python train.py --n_layer=12 --d_model=192 --n_head=3 --n_kv_head=3 --head_dim=64 --d_mlp=768 --vocab_size=4096 --activation="tanh_gelu" --norm="layernorm" --norm_place="pre" --norm_eps=1e-06 --positions="learned" --qk_norm=false --attn_scale=0.125 --bias="all" --tie_embeddings=true --parallel_block=false --init="uniform" --init_std_qkv=0.0262 --init_std_o=0.00534 --init_std_up=0.0262 --init_std_down=0.00267 --optimizer="adam_atan2" --lr=0.00173 --beta1=0.9 --beta2=0.98 --weight_decay=0.097 --lr_head=0.00456 --warmup_steps=568 --schedule="cos" --final_lr_fraction=0.1 --batch_tokens=32768 --seq_len=256 --doc_mask=true --train_tokens=190500000 --steps=5814 --dataset="wikipedia_en"
Each number is 128 + 32 x the weight over the matrix's rms, rounded and kept within 0 to 255. Layers, rows and columns count from 0. Numbers have three digits each.

# layer 3 MLP down (transposed), 768x192, rms 0.0691, rows 612-752, columns 144-191
123207145099130132141118124150106128131134121149124095149176126203146173152105104143125165103175181071134081140107151173183129082092093102117092
136072149115156098168105113138065134130119159073145148124101167145123200124163080138109083154110139157129175104123124120156094176110144106081107
138161198146187145096134154142101170106158118122034154135128089094072141166127061142085087156170115162113144132119119183073167126118185138125137
093100159124102166082149133183169117161128121117098115162123022104126167108143081115158086142072169096099164093111127156150094159045134148110102
149176147106135163121122142127190144142094156083110153130130077050096165137108087124177098116098135134105087121094075110145141159160166218123135
152125144092122125146098204141142105137110133120099136155108119148141175132134117162137113177143170142112150134107092097139174101076149161093182
119184104192154104092106092116153061118124186068161116124131193119142157061119120126134081199117122148164129121122101071097157144140105098077157
132143070122123213173166175151143109065118127096174145110161168124106096178117112109169114097156097095119142178056128157120165150138205162134136
156174069137147089148104180123160015161108130159238036141107097133129123093152098113086131079156114116144151132063135139110127146131000099143112
107128159143109144124121092108107155115118140141142096156112141123124105110118121111107124087120164120145134128157178101181112159192143139154134
161167153116032163113146154141149173073121175140101119110114101133201144184112111134104154108175132112146137030133094103134180142154223097201130
044162136120138119161146122092187088167127120141098096092099081179073127116124089137135102173105171142121206134111130134170156117080104102184116
152147136167155086185156181151171191169191101215122153127057113142171086071121088131139120117105184145124140117146112154140130147120208128145108
154101097081152143099116109137140106109146137101165147149083110145106120094091105104102144092163098117110169063080103095158170177125155108149170
128163140113146125090100143161162109119145164151172118127169124141125108170150061129132134151102166103124117106122130100114155114103082109121132
151094138168138200125083133166117115152089098125106142083135125154130128124133112085132137128173204140160108138105113139112142115142136132121161
122158079147220097078060078104148209086160124187130089129064085183105121146150113157040215095092102127084173091099145144100137102107165121153034
120119134083164131121137118149133171141138131148112107135117177145092185096104128156125071136170131143139112138116130094163154090110097160108123
066127080141105107166085135149151113079095068101135160109167091124066127132155085103126180111168087152161153159148185127103103136089168136146119
098183073119163175169082167109178084109152140194136069135104093174057079146200095114225080161121143139147118073126133122157095144089157118018130
106129164123104142135138120109137103151115181126138170117139141162102110124132029109162083147134132132118120123169158105112135128147118095078146
125079196111161107187106087106119111154130101116127170120155096103087112127074156130149176144128148145121123115163135184082126143078152153111168
061178136135107155102146148100132105119119121144121140148128137143117170142165068135143125127093101072108056046135128112166114110116130062141101
124148168123137123161111166128110103143133130195177117115128136150094175115088117113107134134118111112146137157171111145130132144097172103169181
150147141183129103099122124124123071173094136089190117118138174173138105114168086074126155160145172140156153068094158128145138105158112146120115
100117187101083159112120121148119175170144117106070148101130094143081149135085161149128143111110153064139125157121161129118135066137126140104111
136138155173114111147168161108112108156129146120092183134151155140150124108145087138084149152112156140144158099131125093130197144166080132167125
120053137186123165122159118174100134088110124072107121158134185112112148106148106103084148082089152125128106145169127137114158128143164132126070
112080127141118098143192131135113129073103130093056171111099144128118138153084092168142219100155109144147093065165129077109123098151052162109147
139121117146131109155086132103093121122171137142158110104151144164131107112138053143129148134159119113112170164157133119104097104109163121154150
130104157108115158139149140091115140095128116114100137118128136137132107108134066137143124130174123149121124124124152154127140135134117111150143
214120077138138190169110093122131169135151115169111196134149057183127126156164096119156083114124153102156130120097172191113053106135142161112122
130157137129128085087175125132114197115107151131135096133071080158194143175120070131143055146108138168149162091140136148119159115125149121151132
066172112153115172177122172073127147161135048174172131147057121115077151086151077138172164115193110113093167166170103141078117151157144111144129
181067111206126155050142154075102127124130122092084122163227159123127134126086098123175131130136143090135191109184198002062180147181197078170164
147118202122146111122110139154114124072119052089122152095093120170125104155131095112117138148147131096136153164102141150166143131158124118180185
101077210109134078121117190107168185121148150031006099195099121156095139101158098089078161171154170131116035141178182026076184095118199125203149
142173108153179168115110142137138107167158102129139149132099133157086143159141117140131101166104116091135109084099107116094056122119114124158076
105154107149149117050122176142148094152148129121157075157132136148129138151159152155116118146113198128122086098148110126101154088104107155158108
025106065126097127140122109130077119102144104180105118085132080127083120152095096145126126134156137081151118125114145117133147153161188111182127
133113135154041107101106105088153150146130068136041174169169167112072094119077113168135101118156139218132161118114178037126099128190137157144134
100139092135067136112107139113088125142129172096099154131123132153204111147199087145118131162116133143153109083162093183107114118148119134100205
151127143108107096113186188155116182131129208170152113092146157115128068189069092137116114121190111110083116128124152143060199132143186139105163
163159117103085162159086100162136131162165122089102150128040088094107082125122083146172164138136131128082126164111183141135147106070130179084091
180095180117171125157131144152144078142181140122111102082132087057112111142130104121092171121191158136090115092120082115189159147061065149118159
092155116082147138105136157088111102134157157148175143134173152137129083181150074148148100115124145094109102123140134099112134131102151069093122
159126177152045106172150174083129136161120156156129060132079171124078124107182101138095184135157122135118009142125156101092089132122146131218131
103166095167126119107164167212187064160156180170160130101134142170147133131151093136162084125137183115089124125080114097134079128123149118148094
129149161157153147103159098124094171116094101119127186142129137127104136126186069122099165145089196153135136125079131122093135116154157104147092
153082083085140173097120177119146189133124174139112093136094115041065088084126052091107132104111110137126062107172099046146110138158140159115105
153085153085206135184125197120142109137087101091096132132165168167113121080103065115179114174151098132130150087157136140175035163135048094090102
105110133141117112126172138118133135132095110116175151145103112151082152108095091129141120163109112119136147117192095205146124178144132143118103
119230121198127098170114126156111141176114166210123079108161143146186137169133143078165170124155153130135120155132107167100136110153121144105128
093107098197151133146113119138110136129126177140081133110104113133114170095167098106102122157087137194142165099144088126131130121112112184140098
112179119098115173168126139119167141148156140138180028171184141041155103080157101144195035140123178099125119090083148130149176107093168067107131
117179157098131101082119106140144161095114091128134138137092187158120150137116144141128106153132119129104103164141135136130132179116142097130123
018179097121157119166158112104179163131102152122153128088169085185106146064071107114040021123147116116096120112120099000173034130143153085131180
108152127075137113147135135081145121115172105120148121174123163118121141115148145221123142121128077115152141123130163089132128150134137134122133
128093142164176121191179089061113127162145117135104135139108115179108101132071070175143112105101110161103115077142086122120102124111173143085148
116097160115167127169159113125110103139105097101167110179102107082199183099129105124151126154104158141146091127193131123179139119143131160156088
108119148092108162171097153115075157142165039140185167137105173084209145175078086156135131175103103121102102092124069072155134140112140153104154
147158117121146170143132086127100114113137127130135155140162122110143137110119128123116164131111132114144104108163145123121146107112116132143083
179111132167131151127132120162136141172103090141124159103137156115185117156143137078128130080153216144094145135117165169107099106123119123133111
142199079098095162110194119156151133160114136149129149039116066088116074161136111085064141128152090125203115083135152152156136152107177122141126
175152159142132204158118086122166068151122166169107131159090133204133121166052129110097157110175142145182094062152121063172171108135093143068132
173093150127114090134181142111070127156129096135141133121105135112121136133120144125137151118157125162133142181113141157122116078111067140124132
120103162135126120152097152122114132191124156130142172098084161145131150100086068097145089169135199148122116169106098157128157123157134103123144
151143091149099141133155129137111151125102111086123087111117133096138085168095133107147143122129137153134183120178128176101105146139122159121185
201189040161119081094146107095100128181047057118110154061107126146115104098135184086130142136192144156122157117142107113133101107123064147114169
115113117082159120121085168133105119150124117119155147191135102115166149160113097186077047160129167069120177119206094168165116186080169135158120
168170094060110139107083098057126113166148121125133139143126161160116169100147089124112110122184089171126163151164121144159128150124099164113156
123108139101139147121121147099164132122154133079159165139122103121170144106115152160139130083103160123117148163149085150139093137155150148153097
181133149107133161095116151128160131150133141137182147155131132174130141132105089111117127122162125157106133110087116093123134100093128131123122
061157132123110175143140173107131086125148168142128122140147081127148167157174058160150101113068093064135102140134091120160151186083115119147116
158072125160166134122097121113123153165162053167136156104134120131123155142151134131127098152105178089122128083082136138133097094094156088138121
143153155126148101087162129140129140172114085110128146123110149141090093164178111149131122135156165121137115185074125106078108114110116159175103
149151112089140132106088125156119118143117181140151172138122116152117146109100000114142109134127122125149082163145118135184129143134097083139143
130133166133103136140106142125137163164132127133110092112149147183119128144078114152094092127170098127077147111120110098131187092071088148062096
173102102117153145129110127100157136129140144118108103127125136108120091117142091145121102132099104107126141188099138112122132149124143128135145
131146122144157154165149117137138107189127129146145195104131157091150124152143147113127121102087155096152077154128109116141154112097168139126063
144110102147140179122158107093141132094143087128145141087122159073152119119131091129126154148175101130104091094121119139092114149040093140132149
114104108141115110150129130091115116116082091136050098123089129141166137118126155083139147156161146138107150114131089140128097070125105149124113
104144139094117081102151128142110152153119101151143119116127084141148191145148113147099175142086080161152152091145127119130134159084141105167150
155127135117165084126106119143130125094147111134116147135161157135124122100118085143125114075146111121091130144113121159158139124106167146129119
164180131105103134144144152162141137122112132113156101114155130144103142103139074099144111126128148148131144158116165158098154144147089143160143
101125101136103157145133126120126080113110147147180124116136130113126093154148108110058137097124151129116109109178207115092139100119115066131084
104130094141138117144148154084131142134095137123105093125119034111210127188124086109138125120084187074103126163089117117167114117132109099178122
088109072135137124169127158160176139060108148146131111140118122109133117106160109108063133081090110105091167076129203138145160196208209104071098
147139169074150138055113128126179183115118157142117150081047154105076175080125121134119173118132114101092185069106182199213114109126156182109091
124125107195097114131164113101140151167088121135107138110119180114117124127118166071139112121161166143091188132153131147088122143119127151137119
072125108096137129145103145108107070128124139139097106140114126159117156178137120143142103123116118137108145129117104094086127154111118114115155
124119158134114132123120141112176026115131114192144139128158065126104135133181092146136104139145135118142108093120114118138157115118149092137127
155176197151126103157077122145118115138067147126106141146127089148121113144094125122113117095075179108166082135143117118135106122107128140095158
125136078177077160090172046183124149185109126160142113132130143128185137139085129050120151146174176171099169117149166143116108099135123168152113
165133131098085123053109087147089160138080165123103110106131178161154068142142122128093135139114105148145041083170098098071113154125066140082142
095132098110150205139126126117099125141137106090098126123069129155152157112087118155184119128158149148135137125137157168116109095093123096056148
114174140157118086169164152140132157167095125129188154152143184133192185131137056154104142131117147144089169162103108137080148116094148151129132
125133086132115224143145168153107123123138106114194105145062120114101100125145075108124157082135070120168093117180137130120083101075109129156124
117189120120178172167176118122125043109094098145170141134138105180182145196169119183161127125125124108173124104144162161133121148100074114121083
126155132161132185123103134116129109150116182132117128126129108129100145134153082150152112105117154132155112086127127102099123115123118117149126
137180089133141131170125123141108211190110147126062194150194175115167091170120090148096107169158114126130108142127107108171130111141112157149140
083192172164154126150106099156159152077132191099063115139125137166135152129143089150151130169141114129155117159142079115152095126113134145105097
091125128163120093163132102118147105102149135096139152080057188107143094110189067136107190124066195137134154170050115121171124091102140140141138
110138099183117122136113144134102115134066145111091140110150121151125103108169147106101184079166167157094170123133125170116096123133111141127121
132167134149089110127125116097129098149131181130113133113176133105134130105131083125145149126124142155126178185116123156104098112134099135099140
155147126159150121118091079131100096090106126106105136097132131122121170127117255091100139149119117130162138120105133139125086114140096170131107
075090090141156170137159244154156105149159107169072122145137126161142255140156188143133104187159172112124130163115075127186179190101138156102174
214104139161154110076143092151124093145094115209112115126134129176171165143152107099141126141135172145149121092110077121148111121135077120088113
102091080123163099136163101182067103121130171077153188130207155151121194144072076109142157139150140111092091138128119196076087151127020200161095
103083140107073095103163119141107143095134099110188077120141073024141128211169106127167091160075151113118155120108108153095085126119109171128141
077108180139129137085079105117114153203160105133095076163138096111055098139152085138089114147142152095188156178095114154244161130108167123150140
111142083138175095134133085133133157158129168116098139146096091130109132084116090134146181150100142117108147154120103132129145121118167096110143
084105070150159143129105082120120133128107144141144102121152143187145133116052116153132139158086159102043122143094130147102152131142130118107125
161148110167139156108109140121148133172112154154087118091078142148161079129152224145068118123128181101146113154120136132112162133175133098129106
118118099158095126129162101124148177146106111031135117122145143175165083093168102139157145116110095070138107120134131165127117121226123110181144
108158123152114063129140129093154138141128187168163155127130154175092152198155075114036070098133161098142142079099106111173152146154123090152144
082122110155125067077151089118153133080112054143101154108168156127122098098108106109076135047152081074178140048113118121100141143162110096136105
143153127132143103203101151106171130105133115103145092102158113104187112161128088109100163129108109138130150174163132164078135157074170138092111
121128142205151063161124211158132095168096085113130084157105104076148152106143062113137085161139162215094163111132110195019123148104141151127145
148072188077122212145162089115122125211085155131102176127196120137139175097096116101151084103153131155123166121180108168067080111112161191137107
144154116145137116139174179133158191135090051175143137075132144110150079176115149079098073153117179115111126084038180178125168125128143107139151
158174169192133205198110120161108112143107154167120145086155132114174176186111105116133171107149182118138144196112150124114117117092100142107111
122159111116130153131114128110133121172128138160154112139091139141183115171122112125115146141111152117132104164138089132146115109119102132117102
141069116109114160120118095115085132090126104128071120117095078125122137133093255123132135139152095142118114149123151131107117089155083140121151
144091110183128098170124136146122151100114130151121067104143198169206139113138102113122137087144111131145117121148168044097109123148114101156095
154098130116112133094132107098126182106140151160146084118115122112133067128154085097091147101128133165100107110106163108118107145135125111125129
150153116168126066109135101120121091187095128112117136126091075133157138116110146124129147138159164192104148110129157151151120132115106127155163
176168129125136095100114094134198126159159165104132181050114108073073126140091198140115122137136147127139198121149157163140088116095138143135123
123133146093131179128103135133166133170121072094131147130153177107131129104059091114156178165136123112160165146149143132132146128086177149128170
092169074133076048065134084117245213113139133126100205125122106014118122137219117160074144081167163103151138176126096146149117069130175168181139
167129190062136078162182158094126181089105170159107209117171118069098121103123072130187122153138119140128147153153155093114117157085104161146130
166160082120066106126121141095146116147114142170173132133122165147127114117129105109085121128122139133110109104154183093105135078128113091092089
142172169124056115139153105175121121152131093111086138132069149118151142114079084139141112122143100136145101071100107136096190177149130121192161
151139078145101134140117116071058141182124149150163103177095220107133218073155128149111129156061140147123103065119148125196179071138108132164066
101158145165139166111102170120087098124116140151178113099141086114105119156121099152165101144153164140143160126179124133172122129150139139144095
160147175116077148122169121149128121162103107107108172165189159144085137104169053092107116083111137116125143120078095155101127122162119114134158
118162117140131096161120146115148128122138139121160118103140122147142070140154093137128117143140146114113175132091147105093098139124137100149157
131096192149119162143170166132117183124132085107199106112178130099041124191082141164102191096053186096182062134157145100093168150080119138127151
161143124166062129105114127164119120187080173087090119106114120167171151117119098075183110156155207142130078156147080121142164155101093152135175
180082119141065174179114143134101104124217118142126153064116151066116134186089081113103192161141198134119162177132119187053137206138095147139135
159170159131159103127100080158101110138132165149163139085116083129129081118087082132181184144118082139119086115158156132105155132186125158106127
# layer 3 MLP up, 768x192, rms 0.0929, rows 613-753, columns 144-191
122126111117168086096136061188124095123105084119117137129157160126167211099123114134090102100117144102188122151145088159152058142057116129132127
127128130175113194169148149149118112205117119185140139132118107126153123172144117107134137140083134153119119177136103123090081083123079116072165
172165117130173107136130068156160140134125081157142096116160150126150157194092106113222122101082182112161107171115202137153122102101064115156133
141140138177183208156113171120132056152063143119171158113130107104127139096123104136159152090123114123234114169100158106109126121082152111161111
132133121132070140136110137216116087176074114172179133126118125175165115170131098112151052124114147119122101175141143111099095112124079135139116
157175156097073137109151101101186129196081100141091095151117166156078121090081109136183156109096176130162071080105103110177154106149084101174165
135148109116213139160125111147122096105105131112096143160116235129152148162164098158074129081148176111151125199033118092127113092158154129104143
142150147134102062049128119159150141124112111116061134121174155115210138175129077143113130119139216085158107095092070111164141159107115070105111
102139121134175093154084140142135051132117160112044090065167138145113155142151117157161097174097120102159157103153025153135061117131131140122120
141113092143107078072133074168136112126120091128169154172182184135136094174072123113131083170167104093123091127102095071169091063124142116132166
111131096095124100136120139160125112176068120149174209176159122179113152117144087100133051170098137094131138175118110129121120078080094157156105
129090085172131137085080085147144081112114149128157130155191105115116079140182099064100141205113144114172051123175053157113103052135172129196075
128171141098123146094131096174142142122119104142117179105112149134089152160151124127111100099130150147121142163111122104216116105086098126179106
126168104159118151121054141231139039178098185147167146148151110117177111154151096092110127152033147148121098161091156088104101110114096144140136
081111112123117146105102095141120089153103125117121152097109128121131159175155074127131094153125199147148142198139127112142162128106132152123187
110150047136218102084115118110132132080152080106167111128160174152108152097132104123121063196148123087108165101104054093129102131078128132119150
143201164136081187104131133153068102145123146125168145153105140143083105091165135132078078130134146169135136132104139056095155129154119108175135
079142163190102091167159133191127054145130137119103171172116178103136137164105107136161090093151159121148106130058168044129081147085068118127160
092124059153146121088140131138102119124154104093129119164133166088054097141134105143141045174158111120119160166100092058209164110100157136161127
130148121148132153139108118164147088148116115160133189135138159155139132204165105107097085126113194136111133144081131098127068120098118106110121
140132155130074122155069130154097108193054156159090191111097148200143154121129095099175134161136153107139093151090162125153054079132077169185150
102215104124083164144143152135176081131054078181145136151050149161127137175164101105119115164103139102133118172102145111140054123134068133192132
174140091150138085154171095164113110161076111091151192097131077178145187154163114108148155139129101106148123080149195152112083164139070183133114
107160115149103126125111097170096107137083126180192128154149123165165170151160082122099140118140135107131115153101152128117118085099140137089154
082113132153137177142098106192137120115086194130129156084087118151121196149144100111125132157128205130143036141145073117131121102109100156136085
135127089179070117084115111117146158152093085144166097144013104142146162201135125108115123086117128095133079136089115113121118163114136176121107
135141083181112181064105147139082098157127180117131117136127133135191136142110116143178117130172102108170104131097135070110058136057133092119132
189140128148158114154148116142206111204085094162078156136142137169133167197091121111175137120135136130108124103174143088151140162094019116170113
141166118133106085116135137150129137122126130156158095159122150150128117149127139080097119139081174139094132156109123131140148118136073124137140
134108122105152153122096152152168093111136147182147121151111139149098106167127111144126105144089127108147093090090119130159150149116099077144153
141123148093095130088074133141124136112069120145206127185145106136097069149092104070133110160136089131153075123119122130123187077132159120179161
066150146127152153106097158164083102101137131100097119121100117153147153150203118111078104154145138145183147164140101118116118109111172099139080
119141136118091107099114130164095123160170116145137113138090107162137107143083125109086077207147086106117154161124099119147100140148128088132149
175173150170175078132095092115198144202060110120113201122072050180083164088086076145137182088149172122116140159146185128116156120114126156161113
135108085135146119203125089135155130087101090143086119081106084162181176216212108115133190099080174039188087123140130157118136108155112146104150
140114126147123122091152070110180094117147056115153151124167104158141139120107096096128128122079106126143128153155116104190146124072145088192120
119149122130126100108157123139157134147119096152145126147101156171129131163119105098081096185133119051113106168126116099137086138116155122153109
107164088101127193111121134197113074146093156138182147150131136144180137157159111121099076149094162153146141153100103139116080104131061124121112
104109129198104134146119129121179028115129177075127157101122152189109119126114097127113152094131201143105116093073188117160162147131095131129108
143119130118141160137109120161160087100144169085140091062124123104174132175201136111128142166098150093136131122065051177146093095082162166086084
099110123120200156141094134114204117181121173113068149065154144175127141184105109118184124217122152136086116125142080114151111116092179098121151
141118050139155152146128185117167133139151088136106195137114152122129101168163107120144109132100142099140164125086198088170156113106166091155163
093201137123090076161105097127145117137136116088171104149117114123118170114143110125034033187067182114104121168079040139188058099162119145151100
124099092117135185153123133205154133127148159164138080096075142167140152187124127088184124115092145069118093175119140164079123110141171136148063
119156062165149123112127121180164116167096118140130176141095148173120127160158101120089105139104146154126142182119141076156132079090144138159134
060121083128152137097066178143186116159149154114163112115131118185132143141117105182088149208154110150087168130106099083141145132131142088125163
114153105151118165135078145146118082130090138154180164166133150152124157143125099122115088113096166136143118170144118099085099086083111129147075
159113083132100065082141095129109119075129105145164163164147121174094138170180104094094083137135132115124126140116154095149135126144087138136118
074121131124172209115061143107089096187133189154104159058166185192160133122159089137115094255156135081146163108162067129128181149157132098137135
167176054127169045088102105108183149190082117133170150134075046151149139139111107131124149126132113193122142140132130121187102099083124100145106
080142075137120115161105142162065099115153160154080107076094082132107097146165119153115143168136116098132142136087095109141156106153138137143160
128152090131122112102038128174136130107145152170102117159070130161104144203151075101152114189105166136144116142127113088172123110088088138122122
119158104167146149115114135145127096185152141165158154146178170143113094145207101089098059166030138155110105203132093087107117125121128101125083
161132071122127122127172116154115146132123067091092171165118166130086119106137113125162094176138119102172128146173089054199168112160177123203135
111123102105146152150097190156117101160110171143196147177218141114124111145101133125130050215058116159129137157124143183120107076061137125191135
147203138145151120125133107147132141219067075185132123127122131151125139164145108145140104086095124112124079165146136042132165111117123116144139
131136126171106129116112126173122115154076135138110130097142110159147132132114102043117119112152174155116138152125118137122125079127092117121131
128223128176194204104054079169097019183095130114116131081136149158206150111152078110158135195094166116214110101090119111100151151084084174189031
142100138125096124096137212141134066134085074187068166096088117129120080182152120124134142120131105140135150135112118088167187147125052083198195
100074122112105084148150138167156098152168114143146146107175103155096153164172119120174150190126170131119136089106135156179123091098119162132113
102118081150100142136106152136093092119072141163125108105119137134118082128138125107107148129144148075124106149093104139120104142129119108144131
123139088124160106162092127163133090128114113136139153145121132145122158178146068114146066126126148117178092143124122122166125112122128155160160
092180082136126126088101124186157112143130100133210171102066120127155128149107066121068139199120151065211072115065171144182152096133167097249136
167139088145157111117143143132148093112158061128120096156180176125085095198180127113141161154127179159139142176112142095164152074106090139198143
114194121137118137103120133159149118143131105122110132147135128180114101162156076131149134144106129094142113136135129085172144129135066136178129
123135124158116168108078151201175060112093151124145102116119124124155119164122069082065083122105192138119107174103120093153152094123099138115162
126161093125122120106041173173156117130109157124150135129126164166114146144166069147123068155103134125133075151089137099174127123113148147132119
110179083134129102126119087125120092142128109122099177147096152154108125147212087114110055194111157119181105138144123066197110115115131126163090
136149148120116133102103139200135069173056110180134108121103123138134143167125095114140095127129113143158111137111136121105102096106107127154137
145132111185191127144093111166130069158144138108130158156102117086107146121148121153087145110102139130136126111090146094109104085119120160139174
143140121093121106107109141172129143145076099143106139160134129151109175158137071093139110138146137143146124169090113080129079079093076112138130
086161084160152165126130179125092133105153105125192108109128116146178085146128142130095111122082105120116093178144162129073117136139130110115098
155185075124116125117116126152153110163064105128107146139102124139147148157126108114121134138124115142171110181112109110122057126129098130162120
113105091112156147125090121161132111143119117158150123147128151167109148205087085130192093180087170136113075129132113102153094105105108126133148
075133114143162144135141120144122133149100101182118140158087188148099106163112107128135089106116113125097089128101156077135088061091109125129125
102155121133167094156140142127167121158156146114115161152081126127119112158110085164138115116103129066177080126131140115140103155099134144131127
052125129130124202117082095172154094174098165103087160138180178115133165142122121142127091203085143098095130164154014126103157037111166135105145
105119077152152084115085133123144170099137096176125133183114151122059144148133130140157071172122107128127151165136112053162143133124104138118153
138147088163077150140109134167119099143066154150146160103109136136139087113161113081136128087132136138136092183132153101132090154139101087177095
157178132122094170125126177171116162158078094178139131152070121142153098157125130127133133111096116125124125112123192139115137154122111120117085
110187108130157100153127115141150104145116113115161174150140140149108138141147075139113067163077131079186079140106108105171083104102130147153117
156137148152148131092113089127158059096129089099120159193132168174114156094061126129105121102093114153130119198124105088168063133096094136110140
110087131127133234142113138144108128186108108138106138121104144142097158135161129105112126154124167128120157171124155128132103125111088151157150
154147060129131128083103127165108134125123040124154149135124204150164141128097113109117087089153118155109128156167163120202141110145128157172127
144175108148136128112139162134156123150076117154144112124158142106157083162153108105089111104157130164151127142087116123134115167117105079141127
145177105104117062153150074098174156148073050156115177122132125161203159192154089137189104156149116087148129177141080123120104098098121131076121
172148123120151130155132080146147103180113121161126141141126104156108159108112120142179091114106122120133119159189087125136096036067095110110098
153190144108119154086097060147095120193085096095093138120116088158129128120127107124075112103125141158143139108148076126157076093147148121163046
143146106141162125118115096140111113163106112139132173162167126164114125161140066141137075156131154108179081136132101091161091113069124142114112
115192124127139155166128155176178089167124158144184172168119138163139141134152111122172117157080134156157131127077180113132081132068081112180135
113143144136153147136127170193111065175061148108155113119085145170139128148147092128127061137127129130117103125120102133130095114114078154126119
143149149193132119111069100120137122147112174087192129103147114158120089128129095089088112144124195128126136153068115121154096149127105094151121
160124114124172128120120100158122095133133134162110135143130123173134107152127068134141057136117134144162118160093081079177130087087124121178133
113117108180079100133126119123157119141134073113137117201156127133062135135109128104156118099035068144118088090173107146169154146065116136150147
040157075146143120114117141150145082115112126170102116111087140255096145158132100141098085133114114126095138150119156100094083117091105112115086
160098084158113145113148144116126160125174144137202153179120137133108116143198124107111133109084115164132126176103149075175176087142144118177150
050116136165117147169090109169122067141140159111228157186116148140144148107153131059120119109118123142105110168072210115093147103099152168118166
103144100139114113129109131131121102141109108125127124120154137199144145119166097120117131158064128149192129125137104100103097125132070141157152
101172116146169145134111171156175104171106133173123176135159139166112127166141094122163097145106153086173107160069100122127082146103044152174131
139152069113132106042119079130209172126099063126175184097167131157159153165123124152114139171120165132123117101161081134077135108098111130137136
187187138176121088109119161164104120117073133088141124129118135134169082164164104092044127105133162148119082192050137122193047126173146110137085
140142145186094136048127095133120119149138090101105136129159116129102109125173100111136132103103118171205099087173136117119146148143126158178078
111147110117146121162069165183145087140103141160137180150096134203124142144173088129143127119119145111140102156112137134140104107081094139129117
146170110161128092087128147137151120126083103123094117123115154131087113160146121121107123121147185165145115134115141098198110099158057123189107
136154120204164097129093107131116089157134130120131188084094102168149110136119102102096173129136202108173100148084130132163113139152085138163111
125141113113094136103101138178130122133098154138193150154124132136133125213134087137126088163121143117129124226108115052148074083095059119140146
141150112176069132092127116162091084125119122133103110146148165165148158150119082115122099136111155157159096134128094099155135143135107140153166
150195159112110082131111112159209124193088124117142215172143102157128150132129085154092123123126194084136138153151099112115127033089070128162083
129241121208166139132102124134119086117123131101143121091090132153196124117157106147047127124181191103133120137099157101114058152141111153120139
086205108158166123128112100102110120154085206114149114095060144132137139112161121132101105124153172101174095125090089037187099107111148123096090
147130103104163157141135094143131115190112124136087123111129142160147147130150116150134106157134121142152156094118063106153135141141138116117139
115082105123102099157125131144152108160134200114184130126164100129077154117095128120177084174085119079101113099107105127164092104072134157129195
101125104170109217109115137199143119137072181166169124108123144140147123157168113073177103119110181110115089114119105121136091102116066088121119
149166163140122070114171089112229062227070081125176200130127080186153132114114111090175126126117143179116155108082173080177147116057068092184120
103153092138117113118097122153139148125104181163167143124162144137118127185138093111069081143151165125134130155063118116147083097105092137119148
135177136105108149113149094120147150146138115147128119195151138123105112179195119146124064137132187180148122142094086065149120038101126091114087
093108062115080109159161137124183131109160185106171129153149158135080103160167112075150122208127144143134111123138096176131121072137165122141119
133188154132104134109157097223138134174054077156099191138095093197138147169177099102125126109132147153147165185089189171074172095132117181165109
127150089157150115121120131184107128114146148149130120133105118193146129181159071103134088115108131146142056115163076144130112128133122120161124
133197130117150163090115105162153117120116093194139148146153152167116130186129080122120044140091160112139083160116152088123169112106097122123157
134150105139110072099084143189146096143106147158128138130116141223134150194131085113161132190133135126146094126111091118193108129128117127157168
121123149129165101129100144169152119137147133143130165159126128167172179185134101158138134126100120074162083105153108130134118142082106161097142
096159077154103136104083121150138095165067178168174144112076128150140097154140108104163120161126167125126117175133059162135119106132080114094095
140171130127101217150135153136108113177114112106107113123115158137201127127177119135112117071108151179122123105154144134074081139158138100115105
115151116132137139143169145164129106135114146157167179124147150139126144127167144154119086122135136143132135152102136133143107104095082110118136
135147097138164109108104094174132112135122121166090137158148168141096146175131096133150081177123127127168106139108135089186103109086101138175144
150105127126118153146159108127163088197083140116104168078125130161156197135109104108149151146135189128158113137093076121164139099112130158158117
167105058172146131085118129127108144192088065192171160165137126105123096145122130086159053175127119163152150158155148102182140081110108109165154
217144073116136106103133078117162123177066111071094142160190101135107126144212104125056105159121086196192140177116067052147107083141114132161103
141129120204113102115092149157148098125171130120129122161168146126127119118118087110124142144115179139106104119070144055196172121122110105164134
130153134140123138099132142132115121138070136157152115138164164113138091164137122090115087141144147190118089153084114074124110119105094082139139
167121086136142115133085100126120068137095164149144146121149140124112125146174130128103108207107159069095127098111061135090070097116133158121083
150188085090097091066164139104078119193081107174103140195138133117072082148177134128095032187177094166150125124111064055209157137123078083192133
102149094147142100143150093151083161166093081121184142095138140173190125172134106088109122145154125116152119128099111138140037152144085125100093
128179158121139096139128131146126107127130116149084114181129135153173142182116113144101116091137153065162069094077131101151093154107112123168122
140133158140129086112085115139110107129103090120120076125115166160111087116144120115087118094113187154105143114084117113133080135138050129144137
148127140141105091111117127189132099181096103149213145112115103185109148151092092067163118154129158113098126114088114151157108119129075101131118
127163124139106114113068098205113102106088118178154142107132127170086102164155076104119115147144183153154097191142103114161140095119058136123128
083114151151149124183129168172148112174108038098107096081138106173111143165084098128183163115115190038151095097059212148116092125148098155200125
090143049142103209155148183161118128094186094150146133119115180163186113150153146120088139138107107100124133130125160099157159140125128094161150
139157108141103132096150123170144141151048102132145126145111171150116174149136094122157093145159135144135116179141136088103080091100108152133122